Weights of a small GPT-style language model, trained from scratch on English Wikipedia: width 256.
Each number is 500 + 25 x the weight over its row's rms, rounded and kept within 0 to 999. Layers, rows and columns count from 0. Numbers have three digits each. The size before them is the row's rms in percent of the matrix's.

# layer 6 attention key, 256x256, rms 0.0389, rows 121-229, columns 0-127
114:480504475533491498494469525497493555487526533471475432499513512485501488484497483489497513489522469496454489512481507543499498517493515478490512507512511495511553448458510530520478512501522567509497520501494527526460497528475523537465523505504555489476538501481487491472562483496500477497564467489509509499522451523522513504462504502477469503501479493544501508507471488549502485507500
101:502491499472517563452488486504484552514508498486504475446486523507515507483526489526534470504481509489532471527485502507482498492466488489512502512501513515498486478522510555467515506489508454499499536525487503503513525470485489493512494537530524499483486507514499494507496470503498504490480481519499480468448524505424507597502514475509497504527463489453497536522516479541513487488466
094:501486525507494498515535520488541512505488509479480465494524522467522538511508495478502472508483496492519472463508497538481487459460540495496500525496507516493530490498506513476520486490474436488528506487506524519457497503494467530453490525500482509485482534472506462480492502497490529494507450496492490509464484520460558558484497467514471468552547467493507521545529499509479478483511
112:531478520482497494529496456472443489511518481471469498490501444488537456498480504482532477512506510543486489496486515513493528472495497512489490528484508487532510515473513540496520483516572496462464494436482501469508439509517489488463502457518499481506496508518499489506507521497469516484494543480481520492527496467436522406525490479462466479493509498502479488493496488502533469488496
087:491499507502483473514469465508455513488514496502488492510495499496467473484499503513472531493476503513499504485462492475504504487496491543514504479500497482499492550507481478521520504530544538491471517486506528495485451482529509493515479485486509475477507529509469503508506489474499513477524513479496513527549506492532475392472519510484476480494463483463468545485489522465526522473527
111:549486479478489509496452492491512522500523492477499484487526538495503486469508535528501517492504505499519492523473475515490522482509520522544532515504484462479502498479492491455517510500481419471535490473479494472489487489518478480517514510521526508475491492531503521425445510495478508490502495480473463448502510489489520534518560484513444496498457470502482509497510514493524513496537
116:489545481535495465526472512497514502495497542538518495542467506531470466544433479491507541503516480531514533493476518477502480493511503549496534484465469489481492500502512475521492519485491506535526501499508540479510496518514479523473504488497510502489549539505503518500445538527503482504549497503495474489500465488549487565495498547548459467468452456500517491511538496493471533499522
096:450500495520470512472541499493441482493480514525503538520526475516512487504534481502531463491479478502509491472530483464492521503455482482492447481526490551490473513512481521534505541489527516476474544476498512494512490494496464493495450511503506462490480501492513495534522493501511516465519518501516549500547512467475478397531492479501528528486496512480485485510505508492519497464468
124:504477463501497534482498519486448490469517529468491544482455486518503479546555467485515455488474499520507503517480499482516508495464496495513469534563493539530510492494460525503524496522528490489459509457522487500485513481542490456495488529506519512515515519508482500525537475513524518534485525517505502468483561505452504516470522499503528546529477528477515465496481466525545500453497
105:505488490535444502500467492528524464485517473466476531515515478523510453532537465483496527503470501527528511492518472439473497494511538528515478523543484491508497469527486520568521475533489577480473503498461542479478506482511492530457529517515515477513547501555493485520516539495490537488563454518509544514502475496465489498499483502533456491497505511491462460463530518481499494507490
096:474527504513533519483540508473471492484489475509531505544468465497495466519469506527482523513514471511476498518490494478459486511514507489448526456451479458522499505480499501507500513514496575610485493510518504523520505510467524493505485484513499479507528450489507533511527482531488485486485507508486517487461473499533468493486476531540501494501519543538445521470513503515490499538491
089:480498490510510503490543505491526502501508491510492496499484542469511489548483501514521541519512541512526508495538510494518466492549492500514536519469468472494508503482512471502502484499440471535548473508486493518478508509484531492468528473506470491498532466487522509457502484524489479506476486500476458489446499503531503609458500531513523491496482523498475470531504482523490529514516
094:468497501486453499476498487495484484492490482486492537495522508520510499465511494480485455513500515484490531467521472470519498527493456536475466500545519518515484505509490528493523479463525504460497506507508488459470513468523475471529524508500475499491497492509458522494490468491509498495537518504536554523583521460444454376533532487524518523498494521496487513478517499478534483485502
115:519502504512496510530434498561542568550492545490522506508490532509511471523512512521526513486499472485509475490526514492488501521516503469500481495468490465482509468515496471491471486485467490481561484518433551486545485501485467505493500516493533442479431486555508451513493526477498518496479504513503471491499505491495550513493511490488518486521520515471497468506496522489508488493494
114:554503510524503479516490512492513536513506512513508496505489481501484477521483527494533508496522487499516515482539467506457523528478527529498506472516477441467496514493484540497469542497521489563558455496506530493524489539520543511484485484459468540503472527488510514518478491548504513488488514534516538483435507488446499500511513518526495501499552518483493523486539517479532489475491
086:466459497510500482517483508484476447515477502486523527524536485518506485479484512475468493483483512503462511460528483486503517528521504518488511519514500491500488496504515486536479506515531564491502494473476519472533496522518497528512502477497525467513495488516488490491498513497512507475539484468537540530580481510503494386521474509484507476474515543535490489500485523470520497518492
102:491507490486477490516452506519502461476506527505545543497490481517513459527530478474524521494498473488515527509498513472507520520493499503562499534525473492522511512506480473515560493441536475459449544490487534477473494497491453494496496535495535511500498512527497500473500541493508531529536517522507504477526514469520501497482465468497500521530500515454483493503489500509507474489495
100:550484550501477461508474501528503502517485498473466513488526459492518548521467465478529555484495486493499507463538490523501495503534520515502512497507489477480483496481528454470452472486518469438489494492494506524490487519513476491460526470490483473504494480489530492506457532484530504496516498482511488543574462481483537466504516535498509484505535495503480491495494505465504524483536
117:489506513474544497475473505543515526519488456516512493444505501465536527464467508522573491487490522506548522562520494527547505501504469492518474504484484519485503488522500505446466525474488416517478531549500495487502507473493520508501476501508508475488456517485519498483457483492517483473474525530485449532436538513517517582501520507523487469482497485484509514514507470502478497507475
110:503526485512481512520477514492478467470495507524530479518486455545462514488515519536451507523491506494474516496465476495483499513488535497498559502512487453518462494465536477468551534504524508507469507518514497518507510547510511507517475487488523502508525477481488516444534494505531524535482501502520484481500476526501487447465515560508518544479484514486472467482485501517508530540484
089:508535528529520510508511511513501524509493496533511457463511504504484495519509485497511492525517471486504500509519509517526497481499519470516508514496498489495496541485514463449495535512466413493512499531512477528490491510504499476471506516460479499490481484493540500494511537492504497502459516486496441445445523478503530556483531518522509502503532508459480517542500465515486502523529
086:498515513505519488490456519518519557474520526497503472493498535460495528521510517494542505503489516516525516500491516530535499503486511478490506486498477517491514481521488532490498495473441447535503503569502513527503507512465532498458483508508489519515487507510502532523465484483506480526497501511496467469401506471477545624475535502500488519537505492486492506482484459530491480462532
110:445465501500499495540525511516513493533487505548495505476515537468474511518519484475494502505526510473503494471509466515497491483468503478522493511495487579532502513533460501490502516469444473509545493474512487491499435525516525472510477518477461525498491496498515501509487485528498502525490495504479454493396517467509545601509514475500481521530540460539494522529495530513467468479494
111:535501515541496503473481500489479468460490534491490512512494478527490474496478479489493512482489445518472474508497543475503520537547540510515516493480477450504507515508489444515455496511529523504496505507498509497509501512508466517472490489490550470488517484531529488508539556488517507474500464479543484516490423492514511533501467514500495487518540498452513484545535504498516550523533
111:497478498476531525500455494530490496518492548500494512482488521477500500507503528486529484499480561496496542515490541486540475526496496509475470532509475517498510486554509466506484458523497517494458485520472518472471505482510527515474512495498496490473521462500498488499496504498531458504523440523532513544525482517504482498494445507527490493495516517520479474483473508494492536506533
112:520494486510520535490544524541502505471520485481488483508517512500486508537493479500490524496539456480519511491471503519509498507501522513485515447524493537460561485517499495500541514507452530490522481513484495530507511482467529500447545518559508539535527522475516479563506508525486498525507456523487507466499480509521521492498478516466474463534493455500494502505490493476454515495527
101:497463527537499471502494489467494476523493487453511524524501479498520533539501486482520491509469524534507499479495496486482475477516496521451463514475497523537473491503469519529482500509512562532484502421497497448491483494536485466490494487486486481491512493503478482533484482511484509470508512488455566521527501494498484389509470479516507508483523548542510443488489507524525474503487
107:568488522518445491523528493516517487498499524496478537520481448536512507566498494509484536495501495505503470515529504499460479513508527493524484500467490468476500534511497492535528504514530492418492483450471524478511503534492445511472500479494497469481511496489509461511466551493431521475508500495480525510541467488467519492483504557490504487510497513488513443508484519468489539496506
113:479505517447499498506492499523511493508501465502526529495516436508500480490474497482520548449479488508507505536510498472491488482488481484492483467513500506521504501523497509490513470420490522504480520479457483456513471496502443509525484495512492515489524474546495525496514488497522520487496527506543489530482485478542464545539507470517498506526501500526488540471508523520488438498473
107:518495464528479478517477507548510485508525496502508488526499473509472476479507509538463537500484470516506506509460486498482505485531505495525501485480478516489509478489515515507515503506492593518497501486472510513501480479461510548532517486493495491513503512512483470496508500497503521469509509492491506548505491500553514438513465489481509499475494503557515493467491549482460458525451
087:477504512546510528507518501489489511483501519540477492484489517492482484507517490536467504501498499496509479485466510512505530510486494500469499482467486504489486512515523513466536527494464446542505504494534474523484504503471519480493512511473500554518488484486499514489486490512493491510512480498478482427426511475486523610457527504500507519512515492504471476543517487538490517516525
086:499478498489477497498471463471495458492483500489506500527522490534530513465510494467451471500480485510484486476505493483502491511544499521507491536496520505528503496489510498529498512519547510435499505482484514468477516471495485512526502484496522485478509485521493488494494520462528492506519537515517537541601488499482512403521476480483495512501539510518524477475474510468506471489480
092:476522501498493540477492495476525519501507476488465520493454523491515487465475493526546516527519531513519490526499522526494495533474527541496510482517498487499487486498482503479532499494475460547494500507509501511494500490468514493486507531495530521500520516513478500491473493519491511499485470556498486427425519506470506581497509500542486500461462514454457537513519461526484519500512
123:531506473521502498495512537489501511494485500495481457470502498531500493513505513492462470489534440461506484484529470491480479548477527520482523508530532481478515496472502508468473534539532507485512483498516507565507489482498525502481479521543522520487511512504486512470489521502515505499503499488526497456564470547471500497529521504480477460498530510506511529486527485480511529495551
099:496462485493466486474490493512478530520488509512461507515529479506488544494499497485496478472520515465440522490486496508501490486462502502520506496549494509482477499522520483503481481463504534406554503502461492504504480506482507510512511508456480469503502480490493486514512472483500488510496497480520517551560494514507480471486511508456494509533511453539522503491462555485508486480505
115:497498509489520481490528534431518493487499513511475496507529508466504534533498473446449468533508481495502514469491521481489521504489518522460486542502488554524508506504517514539524529524454530528508501511502499477446510490529537504477551503517490513512540485485515509491511477508476480497542478480503507505470502482488514523449441476510460487525522487542501485526511493531471522534507
111:473496491470524511463501493507482523491505485505507491528464482511497472446483526541490476503506510509439502530491501486496502521482483505506505491541521478507484506478512506511494503528524543583475509531501468535509519511463545511500487479504504502523519512504474502494530495487526489499485502510497522535542527537513460419527480536506500507487457545508482512437488473492509498512452
106:504490498500527534502478479537491514496483479519495519489520515469502495517556498530566534523495495495578486466531482509497544499525461539506491532497484493515499494503467484481505504495490411490509493466509493496481502486511502491526467469516491498485472478490490495516453500517504525516502534518474508492476521444466526528494497474494492478494482488464458512529493451475510502477490
102:536507526489509504457495502495485505452492498514500526496486496506486541507497505512548533511487504551549496510509530491474496469509520486525516503488498466515446474482503493472496476498508421416509496500497500512498505509492463485478512508482503503509477491509488504496457524500492471500491518477483515460512529482430533532482561519489488504507474459454489498539466492494514514473524
103:502476540488485486481507521473456507537468509497509527482498464523501541489480507462486519464508481475450482515517489484514474475499505515503482465470482509513483492511477515539448485492489521477554498497489490478494497528545453517515498484500490463492524490491529490552519527497494487505506482487507527508511497540509508489509512523501464477503530497506534508489499522475463491477497
116:492510530462530467503504513548444512551455499461556532495521455525480495521521517484497503498483483474534509466524483475475507546545492499467530540489497497474477468507501479474489512473502506493517486495482495527508513529527557487487478503488503466500470473498507461506466523507557469550489555504542481517533468513513496498477454505494508492510528482505468544480486465487495496490505
115:474490483520485545520519498540494516512480492559527460491482496496523490480527500548509479473487516508533467530482500516485511479444492464565468505481517570497507511526495510491494523511479469519519516493484532490519484471505460513528486528490490524514438528498483477517493503492453528513464469523462480492449541480519545521540543451474523494474478490515497526519463513508479493503467
100:516485501509496508530487483497522525554514496500581462495475482477503494497484540527508520491502493525496504533476499514477504502482505479513523482484489497497507487518470511477455505507485475568555475469505520524526507520508476504504435501454496508511442511515485492496483504548475527500438489525466445458395525494542524577509553502501484485490500486517510520529504497532496489486475
119:537475534533523482507483492461512541523499512504511481510507521461523532502465502484528490533497535517504524523503475535494478497498518507473512521470499456480508521515529496475439472528501469497511472483520500489499488538528512497496505478491475510493526483489496480462461486520515477466467482455477480498515484517514490471502525502509520489542509519523522468481491513514572529516542
093:494518515494560519472538511507537548479519533503514471495521504485473507512475498520488509487521482529483486512483494517506507506526522486533527480463452491475503475478541485531494539498449468558524489525507473519507499519482531518488474467507490480500490503490557507501517488524508502526475497481464443454451507509534502589445527547470472447507500495507541510486465501532464528524504
091:514529531476494520475486499500506520514529472529508482504466522518502490485505561554522522484499516499526516531518497518491495492475516537495501483525508506479508494480513515484528487501450476509526496521495486537522528501486472516492522535511502516508480508483494522495483516507460504525494473519499474460432504493510495590494514515512486471497450485480465517478520478495479524511493
097:520466492517511477515505493491449507498504516467507461539515442485516498478509511493476504492472484541431501484481502478509517460516517490488478525469486496523490518500493530556492511523545556516481483466504496477504484524527494503514496493474501492503517494505488480491537490497519489485500501451497524518546476492513487396507521506486509474516548500529561469461499517520478487505505
103:508506509514513544497545533498500545468492537491479466494483558485507487501494474476555493503491522513525478487519548523503491476447517511497462492486453506532535504522468509487491495526442451501489522515481531501497462475475504504473508540525499492479521505500536484558499488525451506396467461496497484479426512482477534533513489490523521512502497489506495492524512516491498496478476
110:531479464484525497491498519494506497489511519528494505504468480512497494488517509505457490504482497489481514491489495486491526539467514511518553524525529506480484494487537465534534502497525499480461501536487482512490528490490511484523514505555535524520513498513478534440513520487493510523539466473522528523598492465499507432466483484473481496493502499520512499504459506466490540534516
094:475520532492533511503486474488533492500489506538502449490473541476484501488504532532525501540486495489553484495527505479505515506512473515481505534439534481504495485491524464493505519492486421512490477516530485502488546469495515497517479480496490494493457501522513480492500530498529467541465534475462467453444509479489511574504504514496496474484509503505505514519537471517478525503529
126:487492502481502473514504507474483479518508489529499444499536476493514458470540530496425467505482479477480488463541452501472529532510491518496498497478543475495475507475502507469494526504557493510501468479519484492528533505512473494556469493482517512497497508476478490462468511467467510522514526481471558517564478524489509451512500465478493505479550519522510530501525485528497501525523
104:523490520528499491511515507497482479476478503482499508525507469505519505499469474471514478498508506554456491542486519471528481495532512461494526496476502490516502488510526495513430480516530562587453506502516459498517465507497537490496519466472501457497509492496509490479561466455525509500486497479500467503452502500567458542474459491511538493536502543518510501500504522518495512541512
098:510510498494493480510501495502490472528474492532489500507539510534467542495528521458495460497475467485490500447528481500513512520529485471491521517506504490500489484485532513481483490488527498415535491499481496491513493528525531492515489462482525469484502516504536519481486522443545503507504520459507519530571490450470525455506512511491511511492533483490518510489524522457549467492519
116:490487466517507524504508513531447508505533509527505499470498479483521436445498486544485466504490488502477502489486482484485510499480474510515443504483530496507498503503493519509516516518536548555466491496493504492494502441482494531543502538487522498507472537525484477508527482497476478456508513530489554536522528465460496410517451433494503474486513553508546532501518497500489464476469
113:480504512520489538492500494524504478511466511519503518480489552490496484466496506526538488487533510495511465499522560535545486490528444480491467477471498518509506485548491499477454485528488505533485550508513514476512476464470493526499497523505498470455450510511522485523519490497525487470462487532489463540426514485508487580501450508514494483476492501470466538507538505466479499499468
104:511477498496490507496466498510564522525511525506456463485519559471519517474509515479479468488493523511447511499500522528515517502464514491517476554518500526482512498509518498522481453503487453431501490517474518484476489520533511502507496493498510488481505534500509492451492523459518520463528435487524487505530508549460529537466503489490479507538509445506550483499536486487514506495508
125:500505489493509539503469516499462553499497532550520497491448508503474517530540521521496432475488497488477512515485523523523538517438532447508454521495508517510469512514479514493471502515511448530511490504470503508535473495505490499532454521456501482488432504471490523505507469500525534512486484489437498470435530481470512536478513486480511532510495544525522495520506503561525498492493
103:550502518502499522499541511504482521488506531480486491485488509481501506496490506537526470495500491544494455509472511534498493499465524475523477461476492499449507514494514496490466528546496464535534511471509471503518464520465480511459442492504493496502443538490527478559498489512481507495446499519424466481436529514497522545490517533468502495500495484486531456525507497542473513491503
106:507508472504458528465458492508496491450538510479481482528496513516537487466501470498502479483449497525513494517478507489488530480457519533511502508513493488521520477479465526529523535510544493499468525511492527476484511477487478499508500514522547525506489501487468527482495481505484544443519439525540512465521524466456483495497482489507506533490456517476485492463516479504552525508474
104:507455458498494524494455521462505513497482538456494495511483526483513489516543490448505443473499495505483505474491494496522490515479509485517494531543554502557515492489498493539455467524510516488462490491507491490486486501516514503482523510480496500467505469518464503488555475485513490485544483483528505528551531506500514460478472458482520515531504538530532466473486502532546480490520
115:510506506537494486504482466525433502513494500513508508551520457516465476504539527534527542501477473506508481504498482480513501501531523497475477502483511493458470504484500503509506490506531527466539486507457489537530505504500492499516488490473474484499472466525502479526482544495525510510542506493543513498543458473470496466504497529501520484499537523499491500489529520489527495475503
093:523537524546502506488502515513489539472503511482521472482483473511508479511479502536527526475526480537514498488470529532473514498471534501515534533474497492474505459479505441523513533517448473526477508495485518548484508502489494527452454520551532486510467511508539489512509520509479492488485465503491468459456470478483537600495485509492496468503508488494477488541484494511471540520489
098:500500509511506505504507500506507512492489522533524486500456516478467492521550506538511512498506485458529495517479509520517486498451550473482557451485479480531496511532508530522504522454461502559494527530473492537492493517463541495500489527525484504477509455480497499509547503508506519499500463511505468489437472512531511553483479495508501522482539512550474517524485481552487508484517
099:512507498461467489494506469536487494522504501500500503513520479515497525481554538499473473486493512448503513499504466504488514523491490484512508532550486517483466509484497524503526494508508525399469509519462505506491528507533516511522527485520497509515508520493504506482481512474523501488535473483552551555617476496475477400529512530480486517479497493510479527490510537459489521496489
107:547530518498517480529475489530519524514517516501495505510515512492481477517486516508521582520475487511505478495513530509489522490519554530519500515490479446473521505484505483483509484478506467424517470500467501523503515507500531477485499508467484469519483502511500494494480547517492480479511514502520487490544472525457532465499531530476478509504518476481531482505472517462507479455510
102:467532520461522510490540508508528517527501482538491508484528507523516532545504507506506518491522472437563490508545508488519502521502489493477522512479500502512472494479509514499513517495460439455548496515474514543498505528519529485466491504533496480470494495488530528501465524537503475495507487488516464490452494482492474588507490537537503478505504472453468487538524523499475500483503
123:518478524506494514490474480500578541505537479448495491461484471466530484536471483471522556503490515514504520509484505506485519453492524513513506493448527512529499450514496528488506506432446490538450519474525478491542536491486456501477518506531506500514491493541469540482524504493486521484516511484468483483488480488542517511552513476528527491505531499478484487523462532518486471490524
099:564475533502481499508520499510478533499520522495522509550507465491454488514504460516522522504486495525517470531470470514520520503494543494495518421486485477485483513511478538489490530514479490537497481500503446531539522525468501459506475497502464540538492474459493502480484470523472500528452503475481459470465527504564508506481526494472527505522474512536476484492457481527516473498484
090:470484523485479510498493496495473488476492498517520504508537468545484466447509485497468501476498494492472506485509499505491497521500476497512523516488491520499472493479483460472505498503560537496481528493506543489518475464506471488517463512511521476494472496507465508474530520488511506495497502523507569523586514491489486360515498473474521519516497505501503488502484506457525513508488
096:525497499529477458561465508494487457502510487490483507527527462550450503501487509499435492490504492493488511503518458479479497505547532500517540504516485461502476506483481511565533515519532534463499466470476518495498490504538497521495498469457501497515523501493494487478471528501492507491522501468495514528588451509505516437501511529445464499493532513484494484489514540504514490510512
107:516514517521523455537518507461548527505473542479484490527520497498515531555477476440462502499497481506537494453514531496464506498512545517461536535500510500472528474494508484507513527494483514486548486513481536516484514506516545493473519489500469515494491493497543462496468523517482501528494479492485476474489458507527526574485487529495474463546534469526519501514496519508467511503534
092:526505492518528470533476507465443488510498479561487483518501480502499445497483523494511494501486485542489451478518526499507519490549486513505502483496536451527512560453495485484534529500550483491533496475523515502528488517515502475558471489507488524503506497439479494511486473512499546501504520500516500460588519475480495437480529483468547504481505513499488501515524480502537480486488
099:471508458504485487451508519537535509535496443500472455458470509516464491505504477528480509503498446486478494521495487470500488508486499484521542497524466524474473476506527487481488461493427498516493510525521498540484507511516526524502531496474524501508503516490477517469490532453497509522494491457488474503502492507514513547495511510509479461500539496500504510478492497535534516494508
110:534493542536480447584558480500536485501482514499520527530503495525526492548445481494501554505479477502514513482485511494459457503531514543495469501491497509483492513519491516558517528480476507480520484491450509496496498504516456496437544465520481504506528503496558500508471539515445503517525497501494499523522463491491499505492448534492498501554484478454505486509505518423499497482510
115:525512490506489458533591515465492458518471514467467511517511491484474525491518470486454448514503494516476497466536488505490486481523509508500491512523523518516500514489530494516493489558523518494528472480499515538515473516505511461523495462457500525515483491482508503500471516509468509470501482458473579493544484505501533462504507519490514495489558504517535467563507496501536512508500
115:497532486506516550532499486496472506540513484545522507527482471517450499524511519499490529466528468448481474525528463482497522464489462486511530476447494500517509499484482506496515525450490470522577495509529542504517504498497498510521451485449483503535508520505480519554479492562497543534460511502479470479451502501532497572519506476469501485509526496514486537517496510541476478467517
104:519487510483507473509493487502566524522501508490486489499489521512478558513498513502505552486496487475494478528517475489528473515512507486526521491494483443440499480471531490505464484484445504449520467555509484547477509532504504501489514461491478476482490542523510497447416552474512471519496534458485493526482453502545524549499514530447496482515539486520524487462490538520496506517538
101:506503508482505548521499503501520470478479509533495507461484541492515507526513515514515472501486542514558492471521517533504519509456501496503494538492511529540484476513500524521515508495498442502474488477514509475480499509503485462482500511525515522481491499476518473496509487487478478490502510507465477477415518484452493561495490488538489513465459485440471498523512498529461520518502
093:477481462493446508482498490516500544479504496489452459477476498494504459471491444507535482523459509516519491485447469523524506535496508573490476484552521520527501487503472520483516519490506479523463523492488495428510503472484455520552534523524529506509521485494459497492538459476479502480520496530501534519529522476491495482539529483526501518495479514495495467484510472460507469492506
085:473512472518520510486519495492540515512502481510459466477480491522504522511521510500506487538494497506517562528499493501498472515485507510492506485523495504520462488513506522550492549461490508500454495531463518487493500473487536521521521538549534569481524485488480519466475512519466440484515523504507461544458488498488480510532497468475515491505488503539470539475485515490466521515508
091:517485498492486465503530504511480478504465483481524515545558439529481510503516491499470523466534499459423519486497479484487494504511491490493518509505497510449508514491497512473498479516507559468550506501509455500481523524500495498504451470465483478503496510513490544504500525494485513540516484462533529496606465528538494454501499527495479523512524470528512501499463515483547506514505
090:482534497479516484473517502480539505472523511503436478490541517491531506494487496481514479483449489526530512479475492510495488539488530558494525513482513496528497488465503516524523511522488483517477483498533512474443501455480469496505556511519486552539551494487523510486525475502483506489530519530522514479472500505468472484497485456475496501487491498472454502480508494500448495545498
096:505474487500447508537500515491439467521477503510504471517477459503502487509519470504498461479493472488434468483497491517483513498515508487491490468514526527494500500485510507498488507491524519486495506493492495448545492532514487502538480492452511487480450509487477497514512476476506533503474495481529516514560455475543515450481504491480521520484535512525551484556489508515556487506529
097:490489470500490473473474509487456530497502491488517493524519455531465493465535504493484505464507452433463479497486457475483490482505505488490502507507530474468509506522477501485513494522508553452520505504481473539473508502517496515523481507514515483516477494500462540517499520521492531534501456462525534495584464512514499456517505509477504540516531486534497487482491485494582496491482
095:482489507486521469508478512476450490491457515511561532530544504493510510507504511463557524474493541449459506510506505505515493442537476463481496526478528520505513486513497520457474482483525495505537520486491493484490499497540511473487445500484464483453485501513466522531518494525567507498479524491539474498467522516509488528513505470537517498550507484493495525497525508527464483492523
108:534480523529472506561510481519536509512465542511507455511504505493530514510520449474519488464491517501478468489504469544464485472530494490521452517472513554490536471522479550482489517487460496491535465512512500480491514518510474512487478480443482542511459554512516467522476471505453495523474474458485483509466472473505528542483496468466506525517506496504514532530486530514474506507496
084:490474478507496525472463516479527494517526511521510510457463526505518523471566549503507456523487500470539560510528499534486516489427492506489469507525476474487503509504508523516489508489492465534477466513474522507513519521511518524516520531526525522472489511489514481434459488484496440485483479523485503501422530506440514508504520476494512507501486491512502531492520484490491515510492
098:524507541519529492532508498497539516468549534454442490502488481506487519542455489505484564503504434496465526523484475452457500528526544519525516456451477484462486504453502473517470535487498518477474501514497509465493481483486464524468501484471501504509559480529517516453479507519481470463533523500489492512485498491535460523531483506486497446516519482506504485497479532494487517526524
113:430491474471492468493503495524479490509506453473490531517553504527476496499529508504480496502536531473523541472510499467511487512509465517486512530552496501509479511549505508511520464515505544450476516500489510519484508483530519515504517509525498501519537502493477510508517522501510478537530496499546554525577488514450481451516474529509495519524492483474459491471506484458512451469474
098:475510473499537521489529470485472471514448473549550508547476487499500519529490496503510511515504494472510519496522530497539494477497452497471522482443523507530514479474495527471509519479528506485512543517502529510532514515538514487495491510484526498485517541510497476497463534524549500542462550504527451503496473508561496554528499500473531457484485510506497505469479525515462498486492
095:525507509486507483505493504503528451495510421524492533512516479519485527523440510513503562505479481505480512499526505467473488511541539556500536514481499476527437481467486489459518509484488488524534473450525506472526504488518467466486470448508486512530527467483491521488470527507486514475488551498484532492516495471511503473519520518529471490435505455459501475528502488507503507514485
105:477556480468534523487504488467503463503494488547508467510499514493467552481494523490488501553552474463507505510529516486479512506453501485476565494479529508571496491482526474485546511483488476504472486498526538523500530493509524473498478503522506504470540501468457518497505481494531494490476540511501438495466504548524458526498498493490490463459483508509487554505471477507490506529494
099:524514571533544458512520516476497451472449526496510533503494495503510466531479527478495552523483485505536489467559524489477487522552531507496501498500488444498488498498513469513493471517536506485510472460511526526521465510502507465444516474520492483482510493483551513499469566534503483440512511510491528482502490496497493508475488511511485464472492486488528482539518536515493568512498
094:509457482486459471528489475505469527501490476489520508523525475487517496504469461475517500510484556535465506518482480484516512477543462525489464488521515513522515517509512519477495522504504519476488502481480469453489477525532464513519483471500464500484518526492474481523489508496494493525521522477486510514561478457516498453503517510518534530530465496471518480499487518480535431461508
102:505476502484472478541482497520500488493483497523540484544491477492537480516517493507448477459507476511443488477477477509461511514525524473507461511474521548470502498508520515507494503479489527457492485492457512456499491517518474551505491486464495490503462549505508480487531500494501528544515506495510486497560479481491504462509480460463538524527534500497512516477468510472497502498529
095:527504516493505481520482503498509527518494476473514545511509486539480501529453507486493538539531484510493518533538520480499519510534518524517528490516476446454484497465504460513525528502482498444535494507499460509538488496477468469460529480517492474512527492508530517495456557456502518490491521518486491495551463519494498479497504544508454462462455500443541461484516504504552512453512
106:491521478479527524518524467471496440516507501547511516531479498491488509489512541520482511527539502453525530470534520513487491498521493499461494515468527528518511509501526497535547471523530530473500538507489521530540507471488545496503507501497488505503502514477532458494501494495514465516491518542543545536545522502475442414546473490504487474449474517490481511497489505435450514521456
110:533487493497502452482480514469559518536524511467459466494508495493486541476530537478484492493501498486478526495505492512525489512489547498502531496514489471489504492477530514505491487502485518493460462530524464561465520522492523522496531468498504520512499504508476532442486491439500483488518509454496532525509475498516516501486537547479504482520559489529504490456512519495522512566529
102:501478498500509499487466511543501524502531487498499496474472546488517487473459496523535504520507524533536539499473542479546470484524467499519448495507507483517523476496529498461450437490495475505481505551492469505499495493492535521478550489480499456503497510545544463524502512452549473521515500493511483512444519505523541566479500528528487445522452506452520481468517505511493484494488
110:515497523526513488462481494494537492537463479504535520524495493496514510466496503544496521514533492481491519509528486564467488487558534511478487514509505450459479518489520486522510494498504521429508476535498501483494504491477500514513502494531481524472486547483511505452437553445479464502497506474539491546547438543528490463562481492483491448455533455522521529485490500479472501525508
103:526491528532511490547524519477488456492454540533509493533505470484505516521478508484457516487473475500459510487496514497479464479526514478496493491495498470454493508499505521506496520502512536505502481479464520491518510541520528503487493484471507514493508487487528488470464551529519490482525499467518513531508444495509510493499475514483506490510549519555533531513506544499504536508524
081:501533518518529523511503510483515474512503503488531549500506475538477492529543534502511491506516506498550533513579519490498535504471503503519538511494445473512453467501491482524504517511521486519517457491496548553523501488504536475464513493519518509501479510507553514492438520496482465496490510520465464489473534518473507552506480533488490464480490492502485490510514511528484568495494
092:485524490476511500485486518473531475519529506459465467502501519522461554497500523500455502500523472445514505524524509508506494506458493488492543485508464458475510499471535505507475472537505504485482491534500523571497497507490533495464530513530528493467504529510532493467469553481531494496487491493508485477487478528521528541477494547470465488482512499531523513508513517525493549511555
099:514497490498495454473439522506493528475508459506509497489507445521490455498494522519522506483501468506486481500483487482504508529547518523503516489505515459480473534479505491492534499504505498469489479486493479478505492507509447499543518474496490511504517500477469521472499510466503521488540492518489531523589504475476488435502540518520502555456508487463487506504512477473556517508552
096:506472536489496542529486465492519486522505510488490498510518490481499532525518493504506507461503546482480534480475514490521492486477478494493473479489488516497475460501521536517485518502520508505457501486490493456499505542482538498512503490437503524494490525504528482472452527484501440512496510489483476570483505477510481466530513499534485491477487491518554514487472553483481509479498
102:490554489524477524487522509489487492482496469471540469495476536524482465495516510484475469510489488478530515469525542523464487534475513545471504523541495537508490468507494476505515547531527509500468496466495527561528499469506514481493515504507517500509510486512457484519509473517454498482503431501503544523555520493472478444488480497514503516449490512456468504511505468448497511527463
106:486526499478508540494499527503525500489515496508529514483482503531511486488489506508513476518481520515574529507503497513500509552496537546489501518508494521523451480490469496548520529508514492498432496482530519500506490468501481479477526504573528514512518489495498527488514497482471483480520498516473510485487527495469465493510465477524516509444474505457464498475476477465486511538491
102:463500508517499501510512490528462480464454524482515544497499500497527488504457486501508499548530572533518490488500498481540483507549489492484471532516498522530498497509519463507490426529531519513497531471512491468493488484492518480475507478492476460462492484526533477505496500472516458532503474530510523518537544488474473459486434497530481509491459498505510452524491480515497470520489
102:499483484513493509493486502501520536493524515438459514455526515512496492475476475507486493526544511519543496476500514492505491507478517530495511505577479491466531492548482483544499480529489518466466501503491483527480508498469519502470545506528521510512521502515520494476474512494447501504526452487485513454513466532497537499452491546491455500482471496488514476483509480468529493508518